Each number is 500 + 40 x the weight over the matrix's rms, rounded and kept within 0 to 999. Layers, rows and columns count from 0. Numbers have three digits each.

# layer 6 MLP down (transposed), 1536x384, rms 0.0248, rows 773-827, columns 0-127
482532603495428547543529484482529469466500513558481447523523490492503511474524513519642446521501459492473550479521582505518523541491562498567469493479517474511460506484442545483534448464471560427515509556540475537562522509488472577503480542529469423497473496474516402487489493464457553500594539570545435472472532534494479546447476429500459481484492481468565460538576522517498492499520
535497525480410484416484517441453513551518494503465543439534517405480514464481541471500511549518550512463480462462513534555446457449539553547469483467523482456518509505530504532475536493536552433423495517488513479486529569540547556461442472488499432524473521498467507457485428474519548492512522516480494536526515505574534462469493512508526525476535440455501425531532574426511542568462
499467531449522481511483450515428511492470497525516527570526481520565472507529449439482488459504467559566503526543516526539545507490516475542520469521525531512505458505477456522451526543443511482528455500489525552476480438474505411563473530535428475478520485566526449487480518510459485474457531470491487473549542472498545467483506537498456542498487513465538464473496449486495407546474
504541460493509515501458539513471550623547543532461501500517382502496411492488526547481450463527559473506502487480588572500533567516496513523510488498475491469486509554452504508480482462506451526476495541514520464527496429484516494520469500536502436541500483540498561411439497581506496546439515414446538554485538454546510537511446441469548520490524430509464452503444449597532560474468
547493505507476487548459585508470451479488511495536513514463439507542539468523453593421507520498504534520493515513521525573522519494541488532478469519484470528508474444502512458428443567503498492500486486473513489509447502526471429474399469474477471448523509502544504455458461496538497429446452477504516523523471533502528472453448467405483478503521530541562490494503563507479474487472
540538433495496513517466523512508442525514506522477515533459467441533427519474514500567475400508488531526478454500492562505488494567472529479552458506534504464418553452526484514488532496496458560457510484493475431543492491472492490556439497507508491500530515521549556528456478497516562443499435508506512444454450509519517514496537507478456593500508539515552604536576539454538490455445
520489474493549495525489564490471532491519537428442486556504581472506525458521460517571499479456498536485489422593419428462470534514493547485572512469552482482484494542509444462550510520449485521482472420525569477520427534477510503508523545527506466535547478447470502459504476488489506528522525546479513451536524532474518549469489429567437450529471534454499528508592512480515505558462
504461502452527560561505509447447568518518466468515532477478537511537539508484461506488515490515466534492516485522430439540508546492484456441478450501587561542619494474554463545463414516514515474487529474491461555521536434516526539530575578456523413555540439482445481517572532516452500466496431489474488425588464479462472496512504441429485502524521515484522536526445502507396571420470
541449478498518504422447592547517466551498467447525507532492516534464564511454435537519518491462420472502458458484531491550481525505440461543450524537494509490541543428449546527461458535543527421545526529501497533505518496472566463542487501493540468526517498478498491513493492459510466523521561545502473478526543525550478496511509486501482514481549518491465475618477507488544498506477
473578559475522481528537453553486545481481481576482482512541565535483500515558478504449541488459555485524555528483463454520448504557463528498527517569527490525396485503559534533559512441502569527458536442499450431418488512489529436455543526477458519506504428488538472480518531463505543476525594437389537589526530434474441444495503523546495469497446544520540602505519497476542518490577
506500499516470467488482464519531506497511493490501511502547437437445525487512511525437555506492482457542477552532483443507440401502542507503514439437484521558519508454491482411475519576526587431445496507529494525494502498556491547419536450497516489494464499465524491556460556517487532567486558532497470538481474464528509460494533523534541512481466499526458501534503559402532531489535
508476522512533488791485499606527516562534515577533547500585399557487488491492499446514536494417496525483600583462428530459528474484506563468469567445465449468540505486485468439434508456528518557560477413557477450491493489509496538500415429553489472580502477505485418470503498523526497612485535534560430592603470496488437487486501486482473426530510545479507588435450514496423537474470
519461478454506495499488443475480426489494549497491507477559529573505550438527481476475488548496497553588527447589449512407544502572445466551512527503484508456570444497511456512496432510508536497546492513542483518520412517513490538411518445512533524498532480533498492479493530491490506551500495458453424527417452490562499488586446532464498544576519500504510523534511530517489465477510
480496430483486550503487467459505506526580485530528494560461455500461476617549547501462523520476457511479573495508485516558482491519551474464519484532611442468455526585470542448483483525476471484504474529446519509516436536514462479516536425507503506531530492536472447453540507541440537573549483522477517502596511529519542478507507499490541489533500488493539507472476519482523500512580
463497565496471508614538532407511437475499464551457468448429579456453435495498482458520464523566537521538543551469544464556502461460412466479517480481528481431498522475509458477555454505415504545527486517537484509484572522546469523525527479527556505471455529473476430461503475541547482472455383498532516444527543504521473464461498479477479462529523450410520497572526526520520471463444
483425510473557434392496500543483432551442563502504504631585569569514534529551471510500453528587538528488474522529463468453488488486486477512436487499550522417516529461511455486463488465483501561514554487511473546530462479553464544509499545498471481482440539459482421499496416527511491472520523492534523459514464516542499494500547433501576539613507512535529492509489463575454419506489
531535472467470516603541466403508549467507471486550451448431489443451545561526472487464507492513490512516528546515472474496520515507456519495563556471430486465442456496500450578527481435445493489439466527455526508523477490524550474468441502543559509525475574479538612516516510546506501489506485503553463591500504516563499534466523504559475507525487468495488599502458519461454469515495
501498569538481519547464518469509578464606472495552483477483569469399492406575541492479476427510538508484443526476429491429497454406453500496496509527490536517454499514552548502447502532509488595518566436462514489543409506515518499525503514591611478539562529472516462488493593438484496487483459497481579517498467511447475450490468447558487508539446516523455483450618531483516481414436
460500524511519541512553404584481543493441507479559391525446509505477490588414490452482563441457456459493544488515496510568486496440517541545445494601463420563501447500407524520625563530493539551485519512463535549460513489439486452484504505540525619587504552533504446572502540500506512453454578573611477444520505420497554475489480510467562507518446538521545504562576516509489434509448
464510490444545551550455464399531499484470498501462514518483530604527416514485572572576518493488589516557564598490477518527518486490488449514541454472565463467510559457454488454457526452509534475512504546538402474549556541473428532452427520560526501367538479451509499531430565581441502523508468421493555511422524551568521479464516430515506538459518515486510448532484445473544462477564
547541523499456520460445495483484560510453497461518492516512570546457549523481523522481492478460463630522535462513468447496489509513490537529472519532538531469496502518490487522379552500522506526480473425449556534508506449525500450505511480523555465494475515490505452508462474411499475526551478481547513512437504433414452467467635515424545528522527524489572531481511479395507469497517
523482484528473489562507508436482494489472526486553559517486482526415482496470511475506503525419452514531435559615399565550564466483453530473403532449472439506592467536474537448436513476480399532493476496505462441562505491505608525505408506434429565459543502484502462503473545503460556572529471538420543519510573464443422488576498436454482586439462475491461495474532507555500455506465
544471504561574544495453476482496440453481577567470455582475485498556536556519445467516521431507525491536536555527440519481448470451489520475542518496482548494482522453581498488569558414491510526481417495499487438438448505523488470542524491504528546456556496463451527537567455493545514516472406559494512531454452526535496592505533542554474512475508461492566555477447520525481542533493
495541493483535515425552528457492521523547465451548535545569530489565469413547454554548570485537479505525446454527527493511539470495487457591468443511477545583522549503479519497561529444584472440497507474559527500566464433507490498573499514487501491482516468526536495489522484433467447487525530533436553519439544569425500549496554481464553449461486472459385495475533516560568594432515
508546466479425464430494465498546501525536488482502412459494473434443507529512443560459506479432442502516467535511451513528408520488476528521519491474530516493476488580466512456597536543507456478503503513505476545505531484519467552495572475462478502471521542533446521514553492469489481438556477468510501510488503515480545510401521469531560499591488533488521503498453425515484541525407
450443553524463497501422443543448494478517541495444478525466500604589561469556491444490498501537439526561514493475480468464494431494488483435545481510512549477511588504526525550468524529518496542445510543477554585510424491517549509559489570473450487529471579563522482517516462536519446481478500553448467500539533559450432485486502461483510497555481463584529468430516538498509462483417
504563586505500519357467534522504449574530515487472470538508483693595527507505508561463482563462417511473498432519506485525547566537573453553628499502491536481497397478466501520480491466513490500447441510561460527416581528484580467474444477486516477504493496499488472541552483499485520608507488501503451487494471478560471500454442591375460453551563464413510457525457591518634489464477
494478536485458521480513529486498539550505527501521469511446564433522511523543481465467471582514430526530457491491488496419461482542581460488496504544484599543426506465442397536466573525510509514449513489479513446536444508427414541568417568543473494509460504546536470524501512576503421542565502458452457487541490469484530505552475463539386568501556458484494558447526519574468514502530
511491413464461414452493469527474518580463606493593488538509517548441486499549503499525513551569504563452495530456557435579513419502494508499506592483525457479544548554470488498486515517401455524520431470566550479453461531501480566490519476475530585502506506459486505493511504506445576493487461518458584435427449465538532513500527508510475508502546499526521456559435441485454546462461
493522455465530505532490565529506502485494552494524468494513418599608502523488479478452462524531573472528490507483494485513521476557548575506549545493563536496568423502442493483505488495533508542452532571523503544517494483561477562537514517446535411445548555461497468544468551447555558458469487515481502477594464563534534448488557563498412459568536458483547507459502523533443416498488
514533508525484471503518500391500576454530546493502526418508535520515457559494446613512508536447480447427556376461455484503422529542538491531462455504469494540475477500502435529485468486446505530572497545432679427539529501535477484521506444509542507475469520480492546492519617440465474504396421426495559448489496505506429457439498456536517554495461527426493494509509506564482492467516
559464442489550493510513524533513536524474560473461418513548507372560561546520465494491508491486454525555550464563475449511459459496525529561483507566496521527461443570475476473483554407462607478530475482477407484561487523508514503566510547533485494432471458503414529449523491512475580499466447518569549473504533417509475530550439556507510518497562466498491522512459478607513488479463
540507568578478485499507518533449503463583570484543435563519489457486455434576515468522597483523524553455502461530519570536504541524519445485524490507514506558540497568544507463449382497510589479513541484522507570565514602495512463507446504514560456520513488447478470510482488522498484512501470496458513538486546514501500497499430441448476452462547495525513517414512535481474454452486
539480481481462538509485544522471495495451561541564505533460483458433520502484525513471480570543489503471472507561474445461410529475476500541516480499454470449511477458507442517507512533432516503513476573424469453577475568464528479521501494497446448467541431557481485506414565531566442513490498510594431511554509504545498466548520531474495560527450549544489504514543536440594550528460
549526508577478588430508532500485410426598491553667393526439546607612546565524449383564590493492453548506520458506382561606443444497383466590515546657402381504536533338346444639522532532643514552505502444491492413605600471540465569519513537547643562491493434477491498669555342459479479372470587544518538574583529442376513484510542412491361366557541432392472528463434555373378562499342
517481493511519573479518437473515522599597571488498502465509536501536462460499531420507548463574412525492576547489499526509478521537492544511550452528441450496456568466547505556557597497431401498462509505559523541465487473452541446511509431493490577466523566525578509510516531496511419480505550477522526500541519491518498466453513446508408422501514457531513540516530541427519560471492
606472424554453531563436366466547528504482598608507574561468579634454491528555468443505488589531409425526483454520362530469459489520472511427506526589479488514474425474518475582512418411444469525482487537399518501487569505555475537703547422534404513603575538527550529505483459463575529605435530507475453486578505458473488517378532396409578494582449572462490645452435520411381495625562
519527438506558505445503477449520476486542509495496544531505438416541493560500505601466490494468548550499543564490532608493469502543456465511468497429491549443474559568474527499553503426491419457494499509509498500542547495463477465567490505488514468423520473497521508482422520504517533567505485521437421520602508536421456450517480514491457486497478585482480536435413464554525513542542
505451543460527503501466535532548482541457501502421464514440445464598510485473491520416480473518490498501464483509511470461512522493426514490530475463485497537522487519541513413463508486444465467487412569489509502520550530445522490539563532567491470490555454464468499480608459525560529489501544527475503498509466487455493538558496401477526489518468466454520551464565555483404486450476
515498475579478561522488480473559509513508518521460469520539555439553473552458550589524556517504462448489487528449512512497548466400519512500517470468546433489552484506484558444540485396464498511505551584511478510471491447466507454490530454498505459460455499459434462567460489496499518482559533505442449510506497501525509475457458511521429509528523464465546491518483475480439470417477
429465429465529453493473526513435462475482517454531420464607529429525432417524436526490503465501485454464476483486438541558477460569556503559495496465494486598519548436517504476446511517527550496525528405564452491496519556501473481494485539508470470546433487465566541467477454516541512477428583513509568546468555523511485466544476504494552467526467513518470443492468549535532444487543
541515516534512523554490488525464456453449443423504493403514459411474470516527508451451507479476499491552596400501576461509453495455491444552515421559545541457513513512455511492533460469471499445536456484441501571573442474549522476484573542538545513495512504526517465498466451505467496488494476497515521483502543497517477514509498491531490584513442469469520454521510550507463513485447
488563446484539450510485514505486482474540484512470494569472519494563478441550490434500506514467419503508495491484578534481496478475509491495513464470488482461510375544481486552517535472496467546483466490531501486481467519507470457564520520500500447492523492499492487577494527532464469509559459550511579511574541507517518484528450498522462509496470486431520438533521512491562513500445
456411519477528543530405474543488513497534489535621461502512501487560549472532487477576528367557505553568461550465490505508435529503457450552469506529490545503466526537444475480520470508486495552518431429513485580460467533487508480488587503507457475538509502549495541474444560459505434480465455455514473487503551475497499453554466519482497477564452527551505447467467529474462529480550
486475557491511509465524499556452475522487453466486529487521423493487443522457509476498534603482513484519566555502518481518484465523461511494521501491472522512525506522494486490540486481474578469569470432511489482506504518536503445472460494504440455456488486476423521537564561596537496538559516559435480513487544504460520544498503405494507556492441483519493519562547533454538493539528
498442486479478483563460488499526523506536480444463507537491487458457467472478462543498490525541499465520507436443529559472438492543543479489523501501431504492438483515556525515500568448502479503494493500512499496531538515555476472558451488453498572428437486587545473491475455516511545535511534453483491527512450485468503490542557468546479454572437552473505516460464488484480488588495
460477600472522501561452504524468468491558525472483429516524522366510501473426531546591504536486479508501434472515468500447519468397482441457542492523539471510550491457463521496520478569554486466441484507497436504479481488533464531547484524415504500544503576490514446533515511520517438442552501521486528478504527492522522499490551513468514492514479510480491451517502495513474512545516
496483469507492498486499527496568475491534513484519515500465520480542531510556428578513447519483534502489483488453514541454541470606521534512478534525471535483460494473489524551473521563536469459516469502527484500532530382504452459525505446543447484475505482504545490511502416523462561490430509556481520431444476496469520494419486439509538519533492468540491417517478490484517628538428
507488487504376481447531551568418508475513496459519476482550496440526520510469543530520533548494452580557480520435507547464481528533466520480521453458432440502498539495496519497458413511500509462583451490512482494540590513560496518478504501506549528466475500475504462467465523505502495493475496450466483518499484520539466557500487556527425512448522523448483556508520499571489548482569
471516519509504558459543491566535505489443508507509504538447516524475524493472523455503458515490462510504454520434524494480476534457483432444540526487535538529555463445468458493477512453499508510562488455485424509504517483480506573530484497514564536480499496569471494499450545548475512506457419436497484481572498504460508475547419516501480479514517491489551583557504539506475525511488
525563548453501530516539520507479496484546476435511504473500522489518481518470496495508494537540520532420480462529510509459482482516570516529512460516555502464418522546493429492543483419487530480429535550518479517490561506482507480568461544519456531454498503483575543519515488453473459435474558542585501535531485501503465509487595518513505464586500443456463446514511478502484476432478
501439488518477503578575515471440485456500546478508581452442436472491501539518504502528473538541523502560552548486509486511508501569500521433508517476492494495507503570480496532512486563626501492463474534511406456532538444577466517500468510517553523485466503583476521445501515461571513461480471517551507499512558510498520561411546513501476531548500497492507444396501479537475511492520
429518500594540488545501489550498477538466587465498482529518510546576415480483509445483551432528486469508442475531529496513491473510462487504498561484471425474518498464471472463496461447505551542529463492410476477547540468587500461482554518449473509449437487516466459564479510567537515542536493547509556537521506445558462476542488498485540469490504562465514588466499475531496474562462
490530542500492487377442521530473511492536466444518514505523402530436493542521496443515513522485570468494560557467465499480480442556488492527480518441495509467534448538539503491565584475462431458496446595524482519570557478469498566507507419523519433465545515539493494518551527504500498536501475556566462465471587467486470519519540456460492566460515526576495547528517482480527487569508
490504493465502512513497509538439428572480489425560452531486553415573529523514551445531517425522577480556511488463494539443506543448496482523489503449416516501504465598527539577493496483516471505497517515479502576460410502573458475540476505500530461462540481519429556490479512595516520432501484463501547505521514478440560620536500540482467587460452459504491505516478469509447517482523
# layer 6 MLP up, 1536x384, rms 0.0909, rows 774-827, columns 0-127
480540505477590530503563514482459455517493493462508547485503510503455474511468519425479521480430513488489432462494460494483479500414483464551524510541509527494482585444509493508541493506529506435567503473504518527535504466516590493481576487576483478522525536505448432540459478463510531497547518521419521486443531448501557498401497435488590480481516535485466513563500553476459426423461
511507564538466518516486488499540503480481496492486506560457499499502477459554510510513550549573472431483494508501524425487527560494571446473419540431558509531452546548443471547483523472518495480536511501508486488562505455551545571475465543499498454574499564502520489499517519492489550443484548446493477455496485552448454466553531480573600465506538470488485519497554527489449478480480
516487520451460494456489471566459527547522476553534530479422515577469458493477475482504468499446475556516505518506559547526491543521486521493437546548490456470480522576500497516502465424523530468499411550576522468497517477535481485472459538517424462582481474451535551517529524408530550551513547532450427464523565552557459501474502490535528475552474461544437470503463534538486431507472
484472526485528574548522490469498521570493506483450484494504502513490498466519424512504435495563527431453508545497494476537518551478522449468523535480502462499467514538461514468518502493546449551467450515541548505456484531497504486560432473479482519483451498544483468489473477507473534460481547574486496522534515534542509472432506546546523489569467489544521542481411505514498546524430
554483524513473497476505519570472470513495556482523471506476508507553556477517552472512519477518521499535464490499528476570461573465492542434506444468496440479504402575526533505517519489468531541519490465511514558476526514520481508502480562501412508524445483455494501541564466538511524515561504503525621488491532459555405498501529476534483508571495420504468477484457505516501506444478
447511512473545506555536490536558506483521456490449501444455528577502469501520549507398537498502575497503507489480491469571468513577574456542399446510501464505453567519509528457467446529523504477500475427500476423527509500558483570476515484482449438499422482492475482519434492494453535449547428537573522583479482503484440446487515521473500497517514466546542488507522513567468545508477
504487497469571509490445478451573578477494494502463487497480488550478478419524474527504454502571465510480581481507458486516402546568481502463491469494506558534564526526474467486511439490491519517552554483623564499566519437451462478463559500482478466446583498526473449534427469535544549548491480509549549526429477515467502541498535459493511498505492533438518458479496571532420505511454
522547453497549503495509459518521478541458539454494448473529463498473441457581501430526534493491486489582464513513525486545493495499451524506451405540394546561476476502511525532479485509471408523474542486435504468538444527525476481499460515496525526530528502550478495530446495444545470413534464542528534547552538542495531513477427538488575574507581451473436491522489610529559432513431
519530480560478485480514467486513516540457375484417517495555510398547542547393454497475536464481488551531520455486527433503540503500490477499442530507546507585421517517544496494471420435511515543522495464487539531527493492531585529469496508550503515470653517502474552467510481468489372487523456547475487557492462572480468565433491509470535537524491474490546508510564544507484508452482
481491528550490452540495504459512539461488525525508434519423542420497578488508534484542486487434489518539482400475441475516516548459570517474487597470442536524504452495473534531484505518528515533503415436517500536469469421496436474536498536548519550500442537545519508528489470444520503484517505495510491515540416546473498509466524494468492467474533546558535479448509495559528548523485
519460565566534460587566449472542587595521458547485414529496496488473472507479406529445514422467487515470616528498540453601601494585430492374493563529540438564468568532514465520505560385461505507575441527431567518559393538494525525439485480536477485495520512447483452464511441490520405483443513537519477498514539506463541446496441551532449519516493486478516547426515548464424446457619
521511482504528443505493498476522507527498493429435466455515459498469403471527510464529517505528538462484567483502506469557514550525396490498459469447519580479550555423486514529488546491481486496466499473532507529462555500486513544474497520510485472467519533469470479535488470516408531461506446550464483471485528467506527472510454615501505518545497451542483455534554532552409526506512
516560522504476526475514437523539507547533508521494537464422568494547528454490504539486484499483499444482570515543572538471439529487514447515454503504504585547600445506522466522528571476572522517509477486475549469503496533512471513481415580455438561531462477491478455409467506514527462501533580535477501487478489453511506541485551465485522433404443447512470481445478481477473498522483
477469576593460510495534503489477567576531522522454557503511558466486546515571579475472483443499465483441500474432502507514520435518507452559462484487522537547479493525499578527499476474578472472463488504429460489538471533472532445414413449424512494532515476516550477519476469511475550476513496494461448494493448477499444491491488459529517489546494505596523465463443557472515541580519
500541527475544563485480450501511508542509512479482515500445451518537480590518502563488503509518522517541473514453495473475497542604389521476517488526560469505429534548535424539593529468531531465468484472511530509514515592520531489472505500530421490511565558521572468494420510455502489509542492531548466520494428553422423523553497476492542553518478477429449467517494415455473431434512
488409520407545495608586519477504502523471495517407477515553510551510500485555490498562507490490491478510460549481576438563472551508531524509458538572433520452502442481453549452530476494508480549532405515464491513524495454459519489588414508489507453512542502524478532503590486517481542468531566504528486441436499475576506527476480498463493463473476579581510478499542576510501515538459
514523482470499519476564547482533523384613435472474459485480536584488501509482447488508511443569471496520438496517514515552483542447504510479501539473505486540473471573489543498492505533507444513466519483476541535510503476470560514489414540533535509626489497510528449506479434488523472536523454555496585473501550506506543515505516514529541485466481484433484502539512488408572538497459
432511534538527483466495489495508558509485513394459539442527571487402499452525499566509476562486468586484503519448525569545490573515536498517465469468476464521480425505482484426455491445508565527483561545450500502461486511397516547517562393553485501532493533603489483534542438511429419484460480438430440482536402482484574447562497437485510484543555530481469531550547495536497520493464
543471521444514491564461458507492458441494514444462402496556553523540451536538490491604591510434521494537551576511466514471573552561504569525506441543499480573538480522506447433482468492585531577448481546464535437482555516567515493447512544555487435449532476473480522511519542438377439455412456502547488491530524493481485544547546490558480549460466461508536555526505450467444510527473
458482564513397521570494493461598439572542541480489535559544519524507496566579476519477482509568529497488492490425560542486480519398513541540528551475518467544512388469420505522423554490433528461465531525437471532564534556476486474489542520498501492550492450498527547499502517476472510533525462537491461435521484479423535478506494460574559492427494533503519472524486508507508530399555
442401519484575516529455517457505526533494512455522584530510496402526475450459515447463503466484433515502429449527513501535601412425467488447501508443508497514549481479567482459437414489510441515445519389600451501521495463431520527488505506542463560454536532452483437538584537504507487552545529469437530436387521457492460467500507492513575595483482444442462508483548514504477590528449
521535549489503555499476504493587533524497479513486506465452559571494488572506454473505534531493565416488480480501493441495507501486504511530499450457508545430518538499427526501543564416564550476528508462536468498495484498473515551492558475485483473463433479506460501473464506526487501506561540509541483497524534532450449442528537445458503516531469453496478489513523478483550537511526
567540565551479504553465470446525529563451570473491475528498441491456544487513534518477539582498508564512559479449533480498521544398451429471548592478420475458507516517493435512437485443482528522458537574450543540428490576465502574450492562507545509463519445582474499516490427505459471530505458494482499469527487511498473461408517541495478514463494536483455505502526534520490523572505
557488420493523515472502469509523499501505486477463523509522454484469534514560483591558467553469530505500490551499511490487586453576491428533519472479498521497498492436518510535526499477424441453498467503471523501485500567488553507390509504494486550526471482486483544481494516440513522558516480444511570536528511520498462507457511502526479477525554469514506455489495514550523512506479
489534457486455518546511471584570481547572569508502444472510442503472547443532607504492439491506424462483545524513515541464501468504484448448537469465499466479500436381458549543516473494534489569429503473484425586465492496520542475464483502511511449527537540556454450463460543460493558482460475473501502487471524471492589503468489624458541521488462462446572550506463558558481477463506
486505499410499440535442546555541511479477500567507555517417544590465494479549462498475460468445468512507466544466505510475505493447469447462534464534547482571482491487485503493505464410500475475466435558481466451564519487571469539442489499505543569617513497567537482526504528546484484543563519586458474481541395619503514501368490508575504416496470558501476462396486455482414557412444
512498486516444565488481540474402456502449482553555500476501523506546526554567589527478485490515532539584520466576433496479527515467542432492536464562463494517518485447499459497509480466478525532536413570479473459451493495543427528438519479518566513468544533543531460571508494514496458493547498637502445471500491465447536494506433492508483475477519529484499419486467582517499538399514
502476480570546526503506553484545461490565452570490504525535482511532544420546576473463532493440469446528601464497436469536486495491464512593488480537482538504551581459497503455477478461509506530491433526511504514513508497500460555517548477429450519517450471542460493542452519511548503461420467511532465556472465566566493507531461497507466559490442547514517503490527484488497510584506
486545524584520567477466579519544444421485522483408534513514473512499530452436492516508573499474446449508550491487467434518530479518552455500498570488463478497450487524394610497457464465478500510501489533523488453466448507531559518527449494494533478466480543544565524465509553479530539387539564506526460528504519588534507534504533509567534427493502520474562440418531495540492476480532
473491504485580518449452555456506578524537452473452519482494538426535598526506516471462534456525512517497555392520480494541534498563497527504468422469457532506507506520445469513422467477439577498405536483533539500435525466519533524523561449518484513524525516500524472502503570423478527496527500434506499487518592505417520490460479451493430588477446533479527485499542478587531512531550
494466502470506557590498518500602546517518520513521467485424529511565420445528439506470460461460502482525474508438488494483538485455484539439450468434533540492424527532569479529537537375537536520485466491541577545539497496452527446477486466471450498431539484528473530530489446476482459505506435564498391469490505485523336508462499504554511518452466467459500549535540592486555455498535
535555525502463479462462504580405476474524528472471493527498465602452487475421445388502543479474492448488539502501550527460494549455496497491553493521503485552497547458481401529470505433528524470506492568482536470548488523470550512488529463495516546565457500478466493512519498411430389449483504490491488465500471478553480516467449500488452528440540476454544539471513466505631413487536
467457480521478572531470512517458506470512465476548479478464509475560489526512512551566456521504484497522574482424503472509557476486462494459504480462481557572554461544453540469446452518468547555491539549404540485521478409534499474520470493398554476520502506497543501505485472518535459465465536512501484469434529518449438594444520512510487438471545525546466585507566472516501490559463
495636486525450513457557490559452466513507513587519472418537467550487576556541498536558546465531544525602489503435504408489529559509455408597567436656425485520480498334574519510466361520539507494504489492576558422552523514544432558468518429532489533436625380469537526561521444483480456463617598528449543545582440493526557490477461475528483407494475474258437457499471521504530470504436
456514530531575468388553500521405474536630470501520499461539512522470485468489550483512469467495487494579530525524528516500506601519522410597471589482490467548544575456571500497489532456460457526507522570481490535530472483494518558431517483460448487443480538500467562493551490488455474539509512548530517466484486460505578463477427476492489559499513414538453543444506539496541547503507
494463544534398450511585387480489468531517488508523534549508419559485567484505592463452447532528405524463573435402544455415535500468560494429521506480505584637495489506437553463524459439446475471416498540547531484550514496568546525556476490503483552601471487514512544503543553464473420541508456481494556467451496510526519575442476492420485615476473539545416528545383551438491486617539
523529502498611475528476541518504496540415483515491482492467516524487496505527483472484521477494526584438482476527489476568572485374480575549563508551605410477494483503497503490538503489480457524517495440435471435490481449499463531531557509513542500539464495531501560516571534529472522560491533528481459587475497525502504496473455563482494456422493527483526477616526549525520496515442
437460448497491506497473455413604553470498434525467429569565504458512519544571510520513500516514432432536533521536535493487555520566475419454543432521506494559436523502541475495520542466534475509428477515527464537469504524391474567468433465465493495529505502514541554539563437529561439507535488492547455474467474522507521448514472450530477475522533404457525472488461508521475492451502
521451499427563456504533506551502600492555492435514537545479476508509506447534482466468467564505448492540476551543510468519529479571453531533494496492462511503500536454496541545462482516518495480489504478502499496556529523533464532501506516480505516529514451549536557510483506463482511448462443434493535566539403497560528528505462450522492594493389562531501556466551482436525466546566
471495506510424584493544547453538548561399593518481513492479534415464488514574458544488503495503504525534520471467508445512544525458530493467528466502556516502464482526527441526493484438497501530468487486535434482524445505467599471554428477463445532444519467502489570545539534514549418493548451462534487425428409537508472531543484477500452555493569551437463544500503425457530510539506
492543514536514498529578518507590545459498525455509507581482524472498507492496475452550444488501446462553474537553470454528490483466489567529469445496432493475509449467482536537500496526444525562456494552513525521481489518522496496505454521488527457507508430500530475579445520482485521488496533494485597509529466516509472500496450472477441517489493569574496514460499472517514579481520
465506523427515508494507466515466492571443587562479528473536471475472489470515466522456511483524425500482508535524433495531503508469469499516582496562505506505499495509477501405499510435506491497531501575586504510548533548529451533467441485450521421515542469496560529552462468527489538518554507528532521547501534514516534496513447524488555504547490531508424521498477553514490448533551
461512445482434528446557473510531469456513492480436484444551598466517470482506454520472481506504439461500553498481555538503504484487518510473509468511473562463494493446514467501478512500472548462541443515462491544488525503482484512544477509510479450528471526491574576541550457462521532461491488529440583442509571508569554479464501518442480457640542529607470517499485510503501511540477
504510495529531476474524487512481506540491475484517463524451503463527556499500510434524461461552461512586420523480450510477574474500481581492465517493507487451457464474538567516460526545544542493474600515553492482486526512552425545454469443506509490589511517522505479534558536512451458453541528454582497519525445519476568470472494478482503491505536450427506545453440451464508462453470
495544473530486499550518565497465523560544482448542477519469490489518502515481448473453474463516509542528462537487547459543507518501472489458535419489471439473477549448489480465500513463476513485461519493492427569495501478535488530483448475450489530568478549568493488507479533450462513535495469495488497474511505501453516504496497509427505532469485524542559537555440492527537452453504
488531529485451496547532495521487526491564493457496582534517462473525546596528451492509548503463456559502493475512517564494509502526517483512460415553490536494506497526491527441492558448533463466490489491509517484473441441500454430522507490571535495481504475467491579499509533502402473520470472456478465518544472494522550485451475540473572516540518494529514570545452461477500409487559
464422539456547565514527534463561576507519463525466571544546536549567466534551516563500539537483446427492506501428505539473554539494543548500474476532603546508470529518401496441456553507527528572498481441560547475475473519396483456472581441476474558512452482528556396492547525462500507521480467600457480491463453560488459576438542487376526496444420515472523538452561506528420542546487
496515531442485508525452523478457508446536487442519454532463492558475487453490507526521470492497484478552463496475514463458511471492528479521421541513457533541489458472512555500500547442472533547562570559505514449481555602563529547511554492525504561501497486481530564504516363510519513465482525528476486524567513603540482518500498473549568533437504509507507487492554492533547476489498
472501543467464435501485538436501469527427504450488534509489477473483506528536523480493461459512485454461552449469521544559528573441577437587533506486483533507490555557506537522481490526480460430482535434529495505478477561521452449501523420452522470499474520500489453485437453535512524471521435500482494529524522493519512526477495516531491482502604469563542459532502510456600523494489
456484533471517553486529426541486472483408517547526473433469506518564431519494536501494468464455425528459517539545507555502503540502438486513460483474458555509603438511491565556496488524510467545448519506523472486461433504379532471525478554430452513561562488523496514513513444518529510487449510539544484509472543505452456538543454502524525521404490504541490488514507520486452595503470
497558510527481528566496486427540550572504430512549485477579550568421585456464513527513492506494469470471458518464468509506499473461486577552544455457531480492526459434449517510517521502418507576521503469519515514419516457439446518504525416478498501493529511505520507458474486511475516457572514495459438517453573535536450489478515485507520509532538442524515518561499548530471486493476
458411439533494509574547571430510548486508521501477511548573623541602541462458421480444470479490531512505466440486559513580471519487444440526482474559477436532448534550482535520476471550521500478494459500495503442573449535493483436411608504509477501514523524475487517555452425496518486467510533470485477553498551597468481473488513510443510534499516491581530414508553464488567559488491
444525504446487520549484508530579437512456505513481512513494459495525473475567434507536509498451428471534507531433528449485488536462496614508507530553514506485566512531541577486554423471520504478500446564435522520567451528505518564502498526583467555550580477524524477542528527490465515491527497491515543484528623442492461498470480528512506413457517544465495559512494473514560583517444
465486515464472518540491505528523441536598478501523444571553535507489463505482584463602515463533449453493574535550569482541533454472645503449520481487479477531497514493588492510532497492483473478485522465523473462561474595344525528486544499449457533447487429480480504512528525461448490545524454556528516396459419425554573478525485511508579515526538498422600517491513549483520481496514